From a checkpoint of a small transformer trained on Wikipedia.
Size: 8 layers, vocabulary 32000.
Training: a variant of Muon for these matrices, 4767 steps.
Each number is 128 + 24 x the weight over its row's rms, rounded and kept within 0 to 255. Layers, rows and columns count from 0. Numbers have three digits each. The size before them is the row's rms in percent of the matrix's.

# layer 4 attention output (transposed), 256x256, rms 0.126, rows 188-191, columns 0-127
094:099093114147088098159139130145152110067085091139169127114124144180138115133194122187119173105122136112139118127136141148129160169097097146099154153124105169129162105132135158146164182159125134137123137149110138159118131119115109153110133195108145132159121109133134145115125108136130116125130119101183153103153150194112097109143134092127132125159132107127160128168147111174147103106142
090:160129135121115087138130144095097107123106158175118137182112090128107160119149150117140157143118113124134154115126136092158133156133127128150149145122143095096150124129132125133124111100083101157071143111167131115124120127116113154137089146124115111102160171072080107137120164127123122175154172152090126141103144106099164133151138118140152117103120119164116156145143149128189110103121
090:127143124122118139154117092094114101118142123161142163143144145127104112111146143148113139091073100097112112104131147123127147128102125068149150123152154108130133122119177137147115108120116151113151163157133115123115160126140116172127132112118093131092124143180113146100083117101102168134083090136128140139120107101115118136145137128131112109135106109166134125128112128096156139163141
098:125144185149106100127103100127112104121126094137117111132109144151139129134134096135099078137102144127158100130114112111128106109127065138129140168136147106131145166134155118121113158090108101142133127141175126126127168122164090123090119169114107096112165112148113104147113158086117110198153095143190139121152137108079110124155121179132165116129117132094147160159142079123150122152120
# layer 4 attention value, 256x256, rms 0.0483, rows 189-191, columns 0-127
088:138121142173100127117127120116108169226104108137148139096092057104142137131197130096116093180122135155118092140144109136127122146116092112116159131113174146130166122136112096130144130121108097127102140143148143126142131167131157123118129147145100140130170175145125144085127117151129109107116124123104079113105119170112128142128138108161145129139162126131132120097141133096126137111144
089:122147165117154142111081103096155121141090144115122138174153171098123123121102127185108117127126138142102109089100073122132082092117151126161152156102123104131107122127108113125083138098141120156130104099135159132075195130148086153162082122123145128105101111132119155085105101090112121125095139171130138161106124153079115103130154137145116129121117130103139116138161098141161117156112
096:085104155163158155070127132124100116116114128146123079152105168134144110083159115130123145157123117164149053100157125126149115118122086159102145160135097120161155146140121116101143097170142089132124145103082135097117140132138143127161168180150163071120164130127152138136135136122184136152168144135140129092148139143152150142139128120161128091126137131101123130128115097081111141109117
# layer 4 attention query, 256x256, rms 0.0495, rows 192-199, columns 0-127
074:127146070130130135086135149129136161088135145168115140092145134167092105119166147143128146109130145102128137218120066108149133107104154095157136101128145127152157085136131088141121116140112130126140135163144126145129104095118121135092121093178086158148082141137142136155149140132116105156105116135104161143136131118134116165183135148105141158106159088081144120159093150154125154088177
061:159097095157151095125157170106112120102131125180121108138128128161162161108143128136138095104088124143184124147122063119118068152118164167117118134087149156097098091141133150124098132165148127158139149127078172130135139131139148160133144180128131137108092129135129079123103152113121129131119130113167166145139128078120107118148111105116133133097121127106169140108119147189119150153119
065:122108147172137142129084104133135147121163120106146137117139131167129168093148117093127119139144160143145112075090105099112107151135188124153157107119131100157111096146147153140112161106158127179113127148118158127108169134096159113124142145107097145122067120161132123102109110137072127115110122118121117145117162104106146153145116136124118133105102170148118162129082089121136139124091
059:135142157110125117092155088153122108188146135120126154107123124109113112150101113160146109151107118166118138093094166097107186088154164128160095135124121146113098180167102131088148096111134157090160136134100124135153130173150139106126119145119113096078130184097158135153118153116156161121124111110133073122131064116182133113124150114125105094128139152115162154116168116106167108121142
065:126095156102150080116118129138140119133124151141116126143119110103084163176115115150125145123155103099130131152117130155154135180146073128114158163173096133145164169113086140111227121134111144124115127121139110050137094124127139149113142093107146111175146101139064134147156153102142088107123086126124104150149131164096157157152142121154121070158157118122134127134128111140134137118140
070:086164108105084116125124139110128107129149093111128124100111099161121115117126092140112133137169140125141139119141136137149136142095112112118155129126138154138059180129111146123189145097091096153081135146099110145125107112124126194117102104101142154115111114147140138126163100129170117101092162148091168106144101139119135156132127099145131153138155097166084154167096115099117162101144
062:170128127120111107143154166139095106118118159116142092087082133132185158096145168083136135156161161110091164117119115125130139088171165133133120108147129098106164099108134144148099089126129087168085102108149140155114144137120133143119114111113123154200156109153150148136136112109108132140162111140131150219145136112091156117118106133131125148121104116170144093128126137118133124143130
071:130137099167171151156140101148185160103100138133130121172116152167137141125137136078155126101133141146114158133137091100128125131091136161139113095084153117122169086132144118126104144143137116129102158106124158110122158121103134137169134133111130155141087086122124100132120122154079113187089116117139150144151130157100169140115125130144160132119088158125130092115137109155127130141110
# layer 4 attention key, 256x256, rms 0.0507, rows 192-198, columns 0-127
071:146129163119129118144093116123124096108123103091084123142089107131147125131112100098131134134157105149168111106106160176131126074126109137133156137142136097107156108131081139081149173145151095120129083107103160112118139130172131140138143149134126131151137106120162087106162109093091163101147092130144102124132140133140147109147140120127137110123194130147119091124120102137086154138154
060:120122178082143146127110130119134100163093106115123112135122134138123136138122085113146157126113141120129134140109136147115129123099110103116092101146110115122172076126119117141112120105126111114136105152174133131159157117155107089091151138120127165122125141125115138124124170122116127110111051125106133162129087143116131103139065175142129136133137148167105115139130136147122147159125
064:101098113119089136111099160152078120118137150135158084146133128176122162128116165103147111100130085158110147144125113154112080096119077121109099130131134130123117106095153151157115107096119168128126125168159141135132105119173093083124175114130158157093114166085107120167093142131142111108122110130170166139099116113142147145120061157155125148166097094136123113108121138126151124147113
056:158124109128125098146130164119156085114111137144144112139109114116145112096113145128100151150081120091118106146080075098096137122149146142123125094118158129150117092152151097143142139141112122139083104101165118147119112106126126114111167190122173114117113098131122112159132143138105120088124162127113150152160154105144136155081107135146141142089123141120090133110109147138135145156125
067:143144151098113129131174110141152120108110112129126139083146113100104180115150112121110121160124132121141121122173113156161106132153195145117114132087091131099126102061125087104095174145132162107108184112133115201120149095141130128132112122149118134130133168152151114157115096108156127114128181140124127105083138128098140071104144103146090144134144126134100149116131122143151087154119
069:123098156135105090111132156117142136108144137153162117140130132126091126121115155120149162101151101129111145118127147158126132106120069103112120157161121134115232136104112117092143113160066133134120133140139132097116128166156123152174104119129149128154136148137132142151135146132102127137141112154106153119125135157150119115190183144168111115133110121105120123106156112136083101077137
065:129154140188106139123102130112157125153083083132109126164135182125104088157156080129123115142140115186102101120162190158161128101132137114146162130114101106129109150144166106094106150134169110093136124174101151081097106133159148095130118158147121110115129138125102130125131155129121123173163104159136118121135099134146096104080183085165122108121139134144135119148118128103162172127154